Each number is 500 + 40 x the weight over its row's rms, rounded and kept within 0 to 999. Layers, rows and columns count from 0. Numbers have three digits each. The size before them is the row's rms in percent of the matrix's.

# layer 4 MLP down (transposed), 896x224, rms 0.103, rows 59-121, columns 112-223
094:510575524502516434560539512506506514520512521493472529550498551496435510566463543556560444485474453529555454467496491501495471451493513401497502528508516442540524524488485533564547543455462544508519445498460485524530534462508493473423528511479550546535468502529457472521522495537488448518483452378429574504516467489450599508529522519498
099:417397458486501473575481502486558516523472506467504522498471494478392459499544503434447524521399512521462498544497551541520515540504476501487512519501519495517524495465529493580487509516510480474479542469442508497502606493562485541563463539437501519550470519514621487491535540574437487466531429414551501463514507499427496430401510480497
104:551478430499476494538475506530499463514439502460522435530494477511473609482536443525582516478400514450565524512537479445568549414463487498489478494473498523532399441495481477503450513498455497473542497483545451498553479564583552500484555520448451503528482509445423452503429529554482498545501526435502557478528503490473476447504545502510
097:469470516465524462428407458511443499473490497442516577431476588490483565563449460448516526443525569514482501563549508478513556463542362524458520481521468504478531516433550564420529553542507571475502592477563520480527521463501558575499485538521451485532505550501458463465533484513495508541469413477536506440519570530493479509558502563508
092:511501453505458526539489425549414515539510451526492504513548508508532506459470543514496521498538484456453498516510423632520523480485549510572463522462467494515466542514476508491466502554469495506427516498509501532571481540453509495534501481462633509551492510499468413509515548454521441538526535475531454425503552412525500479476574553514
105:528523498437539468507443582443495517536507462472584519535494545489507468521483462506441473476474532421538483497481483489548502455471493522455477490557474491520554500546467529497469502480424478528570504458402538518471520453512505443460511538512490536492473443586521505403484474482489426497483542501598475478568490533407512534472531500603
111:535453482446525538510477434552456482468483575506496615484525557551508530526544498525511541475511417506494532510458474572499567561501544409515479503463490552494513497470443459466548471496440505451505571450455450572491510548487444595487466514476565522524518495478471544544467497451536514542527518424436465542497437502442463541483562475491
106:487493458457507481519571461534560482452547449492464506489529467476501536525520464545490439402488565477513511599541487537479533502431546421482409456465499468527492492470476485530421438511566429412522472520530465533524481521439572446484523507473402507515453496578423542457476463542490473463452482471509534458476521531486528495534499494571
096:509586491533495566577472588497527563531524459486549568508481443506514590507508535566570446488476468499540503442449506581539505547448506475531454520387479576497470500520476503461446499505511471583511508502521491548485482531593509452578491557522425516505527515552611481474487433522560534446466532510484531510447543462522503453509559508454
102:531465488490491569563527507476592501457550565549499464535579466567475512469541521466437517419486485431496399478555493517560491494589567554515445450468491551512476502458456544520494425477523470449484487474509484462479467412492505474543483463506484500588566468485489493534562490446476544549504543453489469497537460502534517516568530499561
108:532461478414456562463460569440501507518470526503550482469482518462498475566567475505482557567441548478468462589436480524428465474519453491490510500569493485506515519484481504488489479461496514494503492482498537488440477516529439481507490515524486590483557489475475450526483484470483440464549470501478485562551467555563517496518496514526
087:485516506455453490510543544572534459449457508545452460488566499511514476463510500528466469557504493471519458480484518541453539528449526531538527538543469469494466533480462499465471479480569480475401490525543464504487441508489509479427384451517598469529532552432460537399576537501543483504490503477563514448551536507468523493461518456525
111:492452443474532489541485511553495539472475512495501423535533501482552481470489493448539546453557496492561479492472506481481482539545546515502492456484511402470487535506600520516468501443519468486504519557456527429412453514487580504547460380430447453541460539477573569479524523578551520499484527480488438562503509499464468506542479450472
100:491428479461418481495495611479525520426477486480465461520530563477549509458465571455518537540456471485506552414504468532575517453508506495461490484522492557469465540559544441498475552530523442512467473560537579466519466488386518525463534403504486531493516535512463495503501466461594474514506570513473518496503471493471540487470453447506
110:473417469532488488533550506438487487472577483534557447465448528466509492549504564551475492545493426470516429444451511503513463515511421446563451605508456471532458463506494480457479478484582468509419462499482547552534442486460477476458494498504457482471539496417525529431550491473451505546506517529464487532522548491515546503496513503575
106:505437524478549535571519475408585542546410508508437445487515464523472415379562590474518515482531502488424525495540459534521513448447474491443493527481538435450495488437574492519474525483547502497477469570472472442496445520480531493507460501470556525535504556488584528530522500457578508508398442509487480508440506477513503568467547514495
100:401617454475500480486431583542446506516491461505473499546490475492509518397512481510492512429515515453519468528522492537470479592500463507487530479507539428500502515510542526534475531470452511517457554504522581498505476421498492448538525486497441467465486512456511477427547481516447512449465558523553550522475466559471504470500494492516
092:498527447521534572530563507500544414538522414471493603549597503524504462516469486510412533502476516456500482464544410503542467483488479494588430506534506488438476461428514458571484568482548515505467494538473471540525479454411474455428436435450530492514518469519470571509518442509493523483475421545504443481457435451508463502545471457523
090:506484543490491545480482498481504540501417467565412516466523551524527498573444491529473468494538524508479497430532532534539471483479540500559519467536380457497472513502561516476529519513435526485505476488489512478505556494515514427470479587459488537446561457508513480575508486440579489485537494515488541412477494522509567536589497478482
102:464411531555488551441495568520491499507554491419539506535496493522533530490502494505531578470480550464540518522507495447527435513506514518428477535566517471500505463487473543531449607496449542494553491501460509462531542470498518529441462555499524538503516521514485577522446426423557472526547507489551493569521471460502533456449497535449
095:462496556533496517511566496524506530425536487499429453505496499517559526502533453543512540526536488468509488513523437516503514557533505510531496501511509458513443530527448456548465534530453544504474479509478471584555454535466497483454472521491478411537550469451510424494521509520529584524556551495548476530590492533547496504448507528460
090:512478477494443493537547513436494563484553491571519513540458531511422455422463535456538475492451452493536511503493520515491472480505510522444502585481550544515527550497527489550506494451549491559385483499515453463447570501497492533533573527419588460512500561533612557540517565516445531530481537507565523509495540565590527485484510511423
106:432532495484530489514490529582482547463518552470495476470435514515475477462536470489466502445518423493515521477496524519489469504470576494450517503535476453463498505441489576471465477523468552557492443482512533490468515484517459576547507537519453436466464487454540483395603483489516474478537571469535531539470433548559455465477490543502
073:502527550570505503529461450548545517555490416506564525422462484624539500490512541551464493467589451493489501504505479483512428533485551542489524537560527475574513452506539505495521473476511559469464465481497514487516512448497511490493515490543529586470490471559504543446535574485489494505531470510494518424531480469429534561491451443522
107:524561531497472446526444473452439505433500500522502512523459455478475511492461523552513533504534478541499469508452508499485558485468521446540520451510511530536547501538448539480459445528531409521515430449495478489471505487493458565457413543581425561514500475544502487520501547513484422506567480444540577478474502523547459499566471536521
093:404470503502509477461518474469481533535517527550454482461510535536541485547453430508451508483469508440469460514546446470501503433494536539569468563594442515510498523468564521457424491432524511454472540553474587480511504539525558543450435510561480507550519537509549528462456479498484433502487475451500534511545543487514476529487561444490
110:517452550477491484522456505507588471521449491509557454505504490444419532541524530524474486466540463501487453556571485502531454560493524455512567479492423483508522455479434515505486527570528516504575472442485448537514538501533502507504482520448477490455465484538504521441546492540449539463583448530459506481489527530472582506525438584510
112:545433511475489498553458452497520432505431458475480503441522505466501549515459502556525534465498443496507520528463556484592438547502458560513449572533492562491529483531445494475387477520437481509541481497500478547528438452498495546519490546555484565444482497455453464432490499494466454492473497491480486500562530560422535438498455514495
080:460535527540490472515512523527508510505494524511458471457540552461503486452485488503567465553488473457448549439508507543452500466431529516562470511466457422509514516528458502510499509492507465416508474524564561544519464426467435486478561499503559469529536550518485471485507422519483477521527503565533388567499473497458503540440562410495
106:556514484530455535518518552453608529523486502474460418420533554551504587561463507481454567514486553508553554507527447426508538508530497499512482517472490473519532430491431463577512553475502494559534506419480520487613530490569409474430457489478480524446508471524527516567488384522524521477567486493454540485507454508516531476475457494466
117:590514486587389491541439521520501464538504467485502538537488383477429481516565465522506546531491511480471489561462529506514471493453475418480488445506533506478520547573519547553476491528426497482565511537480484456382535518464533522501564501502500500421517435521508466539417521519540453436496495429516509466469515442471598511521536520512
102:456452509505470563482565485590479458510516512508508471458466513478490505477396439527578461460550503507506535438472497518465492557479511499475497519485535452474495340579501419500506532541469526476512482503492490459452553458527473499429448556494479485562529506503497513470505522462440501484501532428485566453507527478577499508449480501497
095:462521524507552480470481512499501470488446487569524448487467450475583531523478431529476518584509514412514564472450488457438513501517528568528444534491502530534568499564418505527544579482489472569551518447413449545444540466509528501513533439510453529445529572514460451505529490501457436509499545512495547517471504471523516422503576543521
119:465517505469511429547522468487479504563514496482490510502543554470497474473458565517549371504474538515485450488486479518514472520416493511528399550458588486515515499559545459464511536523469570518543496442458487508450460536501562463554550543541507591497493505502486557446483470477564464559467464514466575580515451492432555495432554524511
089:496488476552519511485483448446499513456558474535511499527450557560558519544437481506534583532520550540448482533419444494469560464507494407443481466447526508529499459483559560572481530470531555430511514525441538502528538495513519548519457510474436554464479442577477510496588488469566484444525489446513501503531530516544477457534442594555
111:506485481423550549458560487471444531511464502504481462488487501497504471551497406557521514557535463503556557521526452456450508555490514530505565502485483472527570529529504474507497584495481490492478487490467486463477460419476396541498501541482503506486484468518485475515515470508509442492513456417513494468554420566507543503548454493519
098:475518438479560549508445443486540507550502540490483525511484478460473475503420443523473510442466543561505535462556504455637469481480602539558460477529544576487492459548535497582451560551537508453541582484482495451513502493519518506453467550555485479495492478489476571475445492475496462441521508517510489505517368490470503565516559516448
115:491499469430439563475446499477485517574568472604493467571494464470568563465402540513519517481520512472513512554510471489478482556478525465509485467499485547497492495507520564490481484546575463536505478529521489479533513517448472542517554515445503473492506423580519537502504500474536427505453476462450426500479505549546451463496478570448
112:416419481463528544594494496450480509528476521510439455538466500520494483529476530511445471541468526522493453528448512552564529500594483497477502482462491532557500557447522484518495562516457490484477438513451548519443456443526444478522474485587487519553531445491488482559470474455545467448568500478483533513558458461509491567467469531471
100:505588547530578524530545527489499502534472485567466465466497501463447440503538540409516503587464453509493491514426488453468487529557465543531468481535488487540510440495443468510534473556510562416498535525480506476520484565543478511500547518533455498516560538509533577490498510416477521500435540543499497591553540436485561481543543511424
094:533428488422408490549524548451529512515459441555555415463489521530474536429520490545494511405505560521493458505602464511432566510432441546542599517504514501526451524567538492532499468494532474462463514505546444566565513599486507563479551468433476466480498536544578490440517549530547494499557561498472481513441498480491528481517468450513
100:486493540438487539507507473447525487522518482479507463519474504569451508504503494464482455608499578556463470480486478513512495425461495535564496553510502515518515544512443500504520420495497442481414459505523442461455405499496535535516516485559515487485517461484519438502537577504574412461528561499509535436471506493433573536520491519487
102:479552531556560423500483468532477473468467458491500465509489559453510529558433577503521440456517411488537462461411505439487529511466496537477465478441448545474495506481495478483501495483477513548459506496517530472473485552513470491547530490454417468451511495432505447472409588506520473528545554559455535455493494527510477583486519459518
089:514503528484561507542469422465470575455533541483547484565503496573504494497594477460495556512503455437485520432535533478506517488580549538449480495542464521513488452468524570579489483464489555484487471498466428553475451461416498481541521531503528501553516498501468435567496452494557447506508493542505536507544484479542468528445561488493
108:488494496482506486498441456558485444483506452548476457519479523488502394463478554544486483489560468596529455540476609472479499509546513473587510533483443510434506475480386535502480457538547441490519447514532541503482562530544512595436514438565517465523488516494506511404488540454496457529506421539485464472474491524558514485526508506499
123:530597473484544476444509448444526508504542508507552538463484501500578489577468498509394541529473468573511470558480464506527446515536571455507461500544437434482512544512501509493468519494526585589504482508597479520494450565535478465509476500525409483492443463523566464451493488490572533486554492494490425516530543435565604484490502578482
091:463523508486525465584496423546542443501530524518522560535452483424517572529456518557470463559449521519500474464475498542542534552435438553506384527474527528500451532535504500478495554523437576486525449516449485457537505535516449521485437483475417440475447530488476429441464536525544488544495531452483520391487495469449480458486489469474
090:564462521464514471563496481510529509532567526463495522535470564503520554477577553547492516454530526431479420528516471513520472589499475592527516475511535506550489465529550510472406556466487512510517523499514505474454560446567514457495563558513471567457527422490519423532575488396469483522532507547419508557480497530486491471505500536457
091:451473513496525501580409528559510540569428531547493542471608472469524417414458542525489494504482494467475552503538481483556434508486486487534518494508501463494467542440443530460475476478426549505513566517518472488521499600489442482432506514573468460494513497475560504537500499437493484510561492432476518510514511497521537446585423460478
108:551467538516488546500523418598548502553455472486472473526439537426490532443415555451514482428517532536401464460534567479469549503504531472507519534469481483513484430536478532459509461565475516529447510490474481501480535464498589482576464553541536462527462543517481560466480500559478529459483580524480561510516480548439486504516446537469
097:434536477441456478575448510524506473486561433487523462536526462544497425516495540492481548465471425520525451511485556507472429553536475554526480498492436495408493474488414506465450541618553572493546577417485492543507547506514572537534480473464540494513492517523580496473527548480441468530498474476527472454509473467473526523466432485544
112:459475463531492472413514501507466484440524491473599474544534432497536512504474473507483450542449463467481431418509517522522491520519473457501480497571529475520533547482546479517511504533558511422523437518463441495528505490478567489528483519577526504484511520601565553509458567432436460554480488507462541485479436422483512432456510557485
107:459427526495493553516534519498557470474512509500515499477516476533480458456507515500431445492489511460488482539514531437499591462420467498497571537584563547510510588513500440531531458489529526492392487513491499441518549442441473528443580477508537490425510460454500553457482487500509567525572473509555502498526466499533485554477484416517
106:546493490514489529573457441437437459463430463463558538569564452457547471510588517461423461478531525515506534528506551514574504480551529469519503443529508555439545500537572553494561418497475501502498571566472459508532500515523554494516460490522434567488480457446533427543513471580474501469502470496498438491523465435520468442482462510543
118:454480514506476507388501490487500476536464556551470497404475524547481422472522523434526607456504482543491476557493530463447509534501464453426479572486508586516542549481509470540456535489519456557502474586546527416489471445469535495498475477555452473523506448565507475528570487548460481472488447414511485542535528550467459527464444517440
095:558512456493573449469531501538499466559546546507545496463470540477442484597491479517502489559535510491564455493525556494488509537524527481501488537431479560496484539519491534533486445496434505513445531539534511473508509448414476473542557530472469598462475471492540538550581543569526478489454467529562506517514492519533457541515493455555
107:451539565575555572473492520482528427442495474474447467482515456488485476464557478561476493433538506480463576493418553523534460520539568544449440537404481396447542486505493584531482507449506466500510529468462523495461469494497516467518480513483568583536521413503494571429511496457530517437523443451440451525529456488476522488595457459512
107:461506482490494458440510562480543525540515478540526498495537441509486502547474505442487539536554509469493492467443427482503525520472442503564530549526512430535507571494505483527483477466503469437496525485508467509435485519454505478496472438462525579517445587465445489575487478524475538532511540508494552468475459568461479496532560494506
095:435508448543547424509440502492569481498489471526429511471580553568514518520527526469493498472520558582440529513516452557506512484497484533476473523579491550399403517515539500522557537442506507461533508539482448544496462503462513462449478476483578515476484555439426488528532488490508500487501482505525510489451566442486562449545490503473
103:505550492471457468476460532559487489483442583588573485461512496450453532491468410493525505523474486536488527488490576486550465519464453500597472527459483461451465485487542566517512483457473505445509535509466537552552485450458468518511454517542492460440604550464509454552473574439558494485468594510542496542488482498508436519511512507461
106:524476534487422558513506418522441477524449524580490491467491495482484483517440504461477525541474533461545440470522485543470525578505558465501541544513497519509497555484437470499509518470594472582414495498478483512512420533451544496502559417471486568488486528571448498467433451444545466504457540472489446566547475476465451463495462527527
100:387508476447554521515605556468559502561526473507529494501513505557449563472483530557478480531500555451537551486406468427468468477522485490542514509480442470439520485480522478473505462568527535486487499542519467444495493501552515572507542449495437546469511530483527564454528553477527495540496416394548589526525522472515454487483502551510
100:523456497512484465487486493454546501524560551461449555481482561507551416443513495442556496480569484478510486471483527562462482554526483424467484491516511502602512489442554565617434493473453472481401580493511496531509461518506485507464545511498576542552583578524551518447461494416551470456449472537540490510543486532497509499498541524527
# layer 4 MLP up, 896x224, rms 0.105, rows 60-121, columns 112-223
102:495534468515475517469505501554448546511543538502438498516442472547560586532523513571511498425528445504521482458452527472464438500475396474566477535479447383414483516513483574441501556483455571520435504505526504525580469459516500500439559539538496538456567436443509480458493489479552489478464492477455503485514469537461479513530440482456
103:522489527560478533491493485527519529478597448532539554517458545553546470541463546480535552431476483499553494575560491519491503587497490476505410527491483487482493514479513514480603472561519499497515564560472527483434501469452458523496509506555474465508455495423477479504533502542453567455472534475520421456502510543560458482457488455472
092:548515538500441492586562525512532465499499443485521535575526413449532508435536522463555476481516471515527487457472538508481405506483543481576477483515452500498488481580494463526530487510509484474478527522485491489492468531454452560540477572507481530447500520529519491444505532477558488521511544553449484541453478574529475521470431443465
094:555458593533523488482532510431557478495512523500470545447480493536503482618528558542489439484443549509532523460485557399513462521506529502443490528476516568532509513501533498520510558496496477529533462513453479472418541481483530539470514506524390511519564494543503563473545460501513599446563491499523451494496529560497522492536501449465
110:472464519535471444483535468544548523448500529529468546447510451494512559449518523528537536486559463575537462462507504515525482549498507513576509557409487440414524509459496525437507577548576548498442437513536421491526498546580472509495488441509519460536564504483418466561524511551552437485521451460465465538517551489491562451472491551445
108:498486462488450477514523404485476539563531429518591525484518509484469462400457532554498470507537534509508466520498421453531460532435498501535541521532496553537524467434430553484549489536541473533468474504483441490545576501448529498435571469488501454479544500519583523468431584532465475476521466544566551503472504513474521449449479537456
112:535452518505483501493500507438455510512447503552522528501423493523502467484445563508521532524532454476560490457484486500513483462548522541488510487530491487451482511528513516423494487510506516510481487498492535486516558490447500510450522520578574481432501409440509492475455458465556463523519508482409437468545498526508427523471436587467
097:506397512464528488508589477474473486489488482490506468503493558463516476457538481512493517520595560491440539492495472457385467465506545599540555471581556433443529554512565480468523536500487518482501453457545487490478475524405504483477478442563557482482503537475443546549471547439515514561473492510546482519524496545507430539482484491504
103:471525456536485557518509517486480510525404492463478465532501519486510502573469473557497542469474437531473566546445469533536531498492448451475570478523511499461534523504540546526516522477540528444547455476489431484465518527561552436408431552473442518429423580481494478464457472509502427505466418474511504565530546465468474502490502450581
111:469471486457472468446579504550495488474476481502503465408546503519453511486482440553528502489559418480536466539525412463503543483501448448497506462514517507446566575475477464458457552457394524462457518552529497501478520490510552477480460499484545459447467542447445476566424524519464530478462482481464513526405513557554537501519527491488
085:502517470483519501375506488415515509520515386449516528480403495426477520488525503477522468466481549536529487528506449513523491512549479460502541477436590545513528480519436524486551567515445548512583446570545502500483530490557446463555539525481524533515526478507501522530481460489479484478457471576528512507534438592456471526532451521417
100:527489512427495430575435485554466562475523564483557447528463535468509502564475532480572523496493493547581455512497442458516508513516510505524485474481494534507494445458499466461482558410524477489518532495546552489482513489522484579554479436508459520563553500473502451479516467617483549443483447497465493420466533475511478515516559556447
092:539492464566438518547550527517495497447468535510512478514539455515500491506531459534547523495468454548507496449456527438526453580480477488501552481543546459470501515453528511523434437471563575425552502410540470485497567436562509419507472486573536493466503487510459474486514516488560491522545437430469504512496476467503483501471494553522
116:583488520494451499540511630495475507490478454558408532534464484497549462441437448543554570504481491511482529573489432497481536499410496469420535474565466514467455513479530465565497486534489414471544527498481454442449573535529436480483497464544561463531503572524525448563476434499494517439569498540489467528473551481575467486501505499478
104:500532518468510427504480516602463460495540475502544560517508546470436521519526451462466543466488552543554493447519489461459559493549494522501543464487470553599524493570489498476529452493521489521522509461500479561548556490460514556521457529487450476503554535462442473482571491548463546523549566500573452471540545519464520494479509448534
092:518419466463505515465482470524486503520470488520502481461518455512438408536561602450550444530503494531543487504511478457464556485544501421481496504463466469486520558460532552503436495508498479503464513413487510468497409451518491417487538487447498508479540493531425510496504575583478477469563507513511519508581406597417419488487504479450
097:523504545517476493501486436540474589511523540487491472483465448561481548469502497541594513514538487542528544478440478501424493456553539468371583480524538521570498523519456501491452465540463472490510490458549543524477490461560502567544533514495511512482518462526494525514502502432473542531551491490461502532492569496493518517513484525466
095:557524490475486499520516545576466449478461586480468476534489437511496488484636525538481529497525510503496465540512546496492493587479476544444474560515586500514510487546529461530448460555585499489512515439484486554480447472520478511474554493514486511519524521499454575477462573511499522540470449463497525586495438537516467503401558456586
092:501543484505491502570436482548505513473513443518507471461537441494510458530438531493525554479438497488463505502400463523492471553521440505533532492476500500563517540468486606460569542460526463458484496502512481518520483505492472517529452561562620493579618527514537482505440415491474512509497509450523429471542517494527576520524507474535
094:551495515513483538536495444494538524520456496587479489476567474479551484480521514453498539443519508575540517564536560540520471498494475478545479437500524437554456538483514470564501538450509545551378487500429416555478536490482544468508595528472494460486475465503518507446426468499497505451544465500483481494494524458570459468490480497461
088:543536478502503509502523489512559490547539501474442488509468519491598465488493506507507573586529529512477518488501502570438513495486480496534546429496505366476542486408457530455485543516432545511572577473526505566521486559528433539489388482540485534488496534499491458502490471475599475488527408526514502488428555480472497443477464507535
095:469444506481499467527495474576443417518535465592409498484537417435487494554489432484537501557460484492479503508462484565544491469508453523491508468437435499469500555479426512531478559573519573527539520529506479483523501454463449475509505494501508471570535497589482478482516466536445495473495493481462456520486455526526496520437478473466
081:495468481414504489478518548539462508509475603475453423513529494418502528494505477493485551583416470569516476504472525460489548503500423482554474477423512532400518525507460520484489514540490484497485497503534488536450467543465498463456489481499525417523508515414526521595477462475542462492451539521558517575509486536552466482504550464484
110:510470429488503539428540456517516524549446506489555527502462499493446417499545490419481511459541535453509560494538503503522465490510541614527468511470523481435411498463543537522530556479462558504442518517461512518475464474534472505502539514514546509557529492502504530513488457480435534474477493485583444486579478521428559471482580539462
091:581511511517477465538503415512482481462520494560448502520494483535425463524564572452514465475489442483465461415488513508489485538529532551504564466488492510522585483557495530517502472435482443506536509512520456467511517464473486477557569497523490562467492490500506516497532491504506522524547531493589457483445569496491521572476512551418
107:532532543458514484509474489535498502479521588487542463468500517433510463511500510511384489469519507491503557466486546486483523463509447554485502470468482508527446478516430576489523539461520548501519496535469483457520585594490535464375486496569511524446475500570496487510561464535473448476495466504491545534555542531443582496499539467616
104:495429426498500545526440533475527516435550557472441447551502548456441479436546519472519508434511534419498451484449521560511500484469592503550547479469535531531570460487559528534523533467550479481490513511457540507513558518551550488517496484479418550514537526537583603466413453540484442468471522520550455541493472448511394465494533595534
082:542446492469481550513503492459544501434530480489533482529456522582472503508490481533500511426525483490533473572439433427480414528586511497392531496493496540488526493463499469506448480547534515533523446498430409539440547487569596485510490494531469484506509469507538476510483578453590520535422481420453540492548511471557518459512484446499
102:538517529453442547494477495505554467486548422561549512525493569451522457512503478543514548506492514550461512518521467491389482455537477429521515433581473428550486461528460520437551476575478482512469465538557511507493483544502547567569510476535470484501474530542511443437500528484546521477528531483501462510531562503478521514458477504530
102:483510508544489505494443491456526505578519476567499529528471475445470472498441500446577535434475528455487536566441473529553527560447469515431497535528558517486523559522490503525562498482498446501560515495473493483451560562506574451486572472382494523474559511502523404527457434465487434566468423432520500515532479510534487482476544456522
104:542507444490526430491471537454559447541504475553486514541476471530497555529468496485513566500409523510563499563512514491527470477471498537525522616522474530537500589494519530536472548447484448514515522453495570505498466489487532521552534519431461536416487450502451415440504521453562519515507500561498473489503488477468517479461461499487
091:506535573479430525473559516486586530432564433505451486451525427537535525449499437493533461550533404471466462505528512505503491532461416512471538471476487497555481507494475545448558476483484538578551547469532470542569535605473445473506473413540554488534444552463492595507517536505468531434511485505584491559496447504503441488478552472447
125:481482586538549556492441530472511492472426443497521544534501461520578522505510474502504577521503452525529475474517539498482462482527555477467478449516399493542441551430441455464572478519588433506473539502500506541495546420471481521500517473576549498487532515443498507484560389509588548446498514449509438496485495464532531536490482478466
089:405487497493484514445448506439462500512508489470485479488560456470541530465569538512501525544489508467478563507554502528456521494561571582470493490556539452495523564519507497461492456497513614558498550506531520520554432548551495405517485522508502475419473516444485556411457496493529538470509550487428493490468483467508542565532567458532
113:549535525543548422474601462555469442554522576453521508483517467456481440517558502461474485507474497509486493521461472496461524529528503448541514477435463531548570476556608477526477467475486512447505508544543500511471575571473506487504511443450500479517533545500456463504457511550458477523556459528556470522484521536542491437452487504512
097:450476441497539496586503631577441492534496471472523510429539497553523507516510559485487526560519536453532444488444445493448489476488458471533541494558523505489531510520521414486473504417437452558460454479481591588541478482484548469441514513487514514527614486518482524498509570504469443593500427476528486491470511555443517460452497506539
103:540491513456451514418441451490535494467541434525534556503493440475507565525467512512580554478470528463493557511533537449489504561453464459550564484503502536544536469483458519521537489484551492532588458431542436422475557494515576508516563527471447490481515503513558489523514588533520446512467523488414494497507492550506479484559535525471
113:557540510539583559473495547514517487477551476563518473512560469487499491535497517477568517511483423466487588537558399491502476519444450540552456443472480480416516489524543496486531510514569513543460435535553500484508468480500407442504525489551557435479516522484501561555555441462441488526398487558409506475512583510489417501578516521492
098:534492490457531479478488558562467464433389467437509473514485433546513424451526501534505489485427505491505524483459503501562474462548485467536480512476490590520450454493495525524540565479493518457530497531505468483426493577489444487530480428538537501526491532451542490532576483548519508546515476526519416508566389548526488532551508457532
101:497522462526556522494458397553476430552535594481540561520592465517508499584476576448486504552501486519560500430424551482572494544493537521500419516503481512531557466477461499477515537494444543548499521517485501483491538383529512435485539509508473492536499497445437546537549488504442479534458484472551522540541448513524489483530533463529
107:568502433551595483511572516536520512447535523522483538448448530496552478430499504530487555483569506537501440489524521554479468556507502464475438531471521486558513510466417456423499595501559509403530449487508531542533516511495519518496516557419463507524513433493474488535488460551506527484471427541518474443504485507558452536509443494512
104:566487530526478496535507460530536501464429533471556426538484439560554507462456466480406493545483537475535474538548485518501478545504537495501518518559544488533507457487479437472535470479505471446510412444569463573504504504479481432511540494559543529493525481533490564491555449497514526447479523459549458522546488428460503480503522500480
094:487506499506468491423509515516473465543491480504504503430492470464520521528428526544494493490464517501540523590460475525481437500464486463509496577481508426469529520544472466478498497476531441500537549475498584472495536527557460561448477418505503450448469480504524490418551536516481498492496523492541516478466519473478507474527469509524
117:563445545446476499481486500465539459495487515523508522525426529518551543489501479513573504502568577471539507537509486441484452484515508481484542526452502590502478504547549485542490538452505429539543492530489446425450579505519608451562561534437440538443546491493528471454561480476479463452504535476490535512595473526496525579589474527470
121:530527403515557510488482477542446505379607538540495517485552469514513512589495545513468525441501483546555526419487468490600506508547532506547545498451505500437461527538434504546450525489478539563520548499473458511556439569536536479534524509491453505519488490491459535570545559521503502463465527456478510486464542571445512514473504520561
096:500419493481497522557526483487508563517579514570442459501574488507505537404569504443490533519500493523503459544520468478477506531561494502438547504481474498457534485578495564454524501537538499476536517459507558558552483482522513417465525527488580511546567445517494537464579456496405464499489471554544523537541480593546541545525519477487
083:421568516524496528466490476544546461543484482529538520484554463524537445509432462507520468553546523539539494504515467521472502434453562419517480527428514535523501576531474413472564488500558530527559481462540444473501416492442511546444444526514522432534546521563535592532480506569550497540541479520576483452530558417532543515551502442531
087:499534537514436512469541529401508563470430538454540523538492483519531576560573450455486494479495499562481425500557536478482509516477526520424475516442501452466494514500539438542470499453539437481498486498523539482513521421545556581553442463515484499468507505477507499434479459565563504516408504518561507419443475519460459564435552582452
109:440445535488449485569561527534511485493498497521474494533443417504477530581507429467495577459493514558478458438501600515453485513422552479497524432513501496476482543512425502548556512464495498514515493490595476585524474451475527504403467515526432499502507515449501545511488470485513513462491436565564420568475545482516471546496416478448
101:463486503493534493456501454516521428495424523488464508486550427462533509509439542489542524419556567471481565486501514532605459484504517490459542436474485559506527491476587515584571466512438457478469460541540511471493426450480482428521493539535440574487490569535463452497528483482518511561554499490522403494481484482466542532471517488415
103:449476456508418425461448486490519439507496519515501496464576463474519546544510561503486469492497543423511508586527573482497472515501521583441527449517527464546458462433569494524502500502476466427552563538525514494478543439449468442532559477504524450508477547477535468495483466534509506555490486446478492468457505480533533424467468531486
107:450479512549495481436473492495438474460529552499538479555465555440472511470518580497478453447525520578456480539489508530480522511545507493518455503463510476475522498456471471508483568503509503482529518568529502482505526486511475556532536508399498529528544554419487449524447497513542461476569446524499463547533503494510488490482517462417
100:497470465457525507461486479506533479495460451506546474512475509513493448544524580532530455418456491423499581481488526533473515396497535582522502464499452478523511491503543529554452516451467477473506484494440535450499501533492470503518506522512468499566447547523575522531497473500537480518437500469595511532517473456571484443481566473522
122:433470475544513607562486497551461537436464448503462491499497486522578459521473481487467533471508496473475557511479488493475438545500487540503518461533543531514492531479491481444402513519532530463512511446555514475502509445388460485528471502525590444458550483453492553451460491481445526436418450516446477563460506454452480512522549510519
104:501454527538410606463498490466492543403418499477482477570581502529613515449539524498464518476509497478441507479465448465566503467512519536506564474544548460521478546477527424538522487488589501445546460458475490523462479466565502515460507541576533434526541506528481512462413479428572556502495517477420505489498588521478467482524484518445
103:546479453413514440498484502552481574544498425522531474478523500525451524468421489514551444589429530539524471511528451444448502487511467519536461524520495587477433507525506473469531495494502520503480456462574533487492560484468510521525505573478477498493524503419513401549552512515495464536481507474506533475503511518581508567433511523474
103:527445449561460501487499453477500509493482481466469510547424551440494546462520497523448542492493459468549571495505516465453505475519549482509526490490511520575536473518508489439474478538537519525446509549467435506493489565424412523537524550474557506479506480442438536524513462475544553472503516471435438549536502484511462560533431535441
090:513451496529491502510568518498414474528487446510546450495475511501439546498480492511549572453486448461524458481448476456486507528441509475441541559436473510538485578438449496453514511489509433498487553487545508514452539530473489566516487502523451495510526504503541503513524494491549556549522464534502473513492493561583475478436496452517
105:511464470511542517473511513534520526493558451485463495543521534508509473516468495517467544547559531432532501434549474446471466563580573477481448425447495587587486526508517456466503461551504484526516557443491485508498529546485541511451550473497513546507443528485512499516445520564458535522470431530450503488491447484465549542481486502522
104:526430474526499461455474582480498522383548463495489459506442492469501550497576515494474452441471523488481469472484465522542430498513471557512531499565563482535513518502564502480527532533494452451485478480587507504460536412493447451455502529562498537528548448506513507433549488580415491471515470560571489488543503564453560556465505518540
098:508484527530496515471547525514500461496560552507506504529486495439530540552517476533490534457553504591489467519460514539532452543460560499494549448471565520498510470419474442480629479503546425463535537509467582550552533525547537499563513451528493463469533497481511424513494449527416473491514573515487427555410495474499489513577504512571
104:534532498415558515463489522507541481441459493572532423507505479457487538556532479473553472515469512533424549541534452515513522473445521449555533510468528452480474484542473396431503453451483555509573407464467480468436530448469537578566521451558482470476489523432527493501550535521475525508518487465536508466447485506501466423418506482485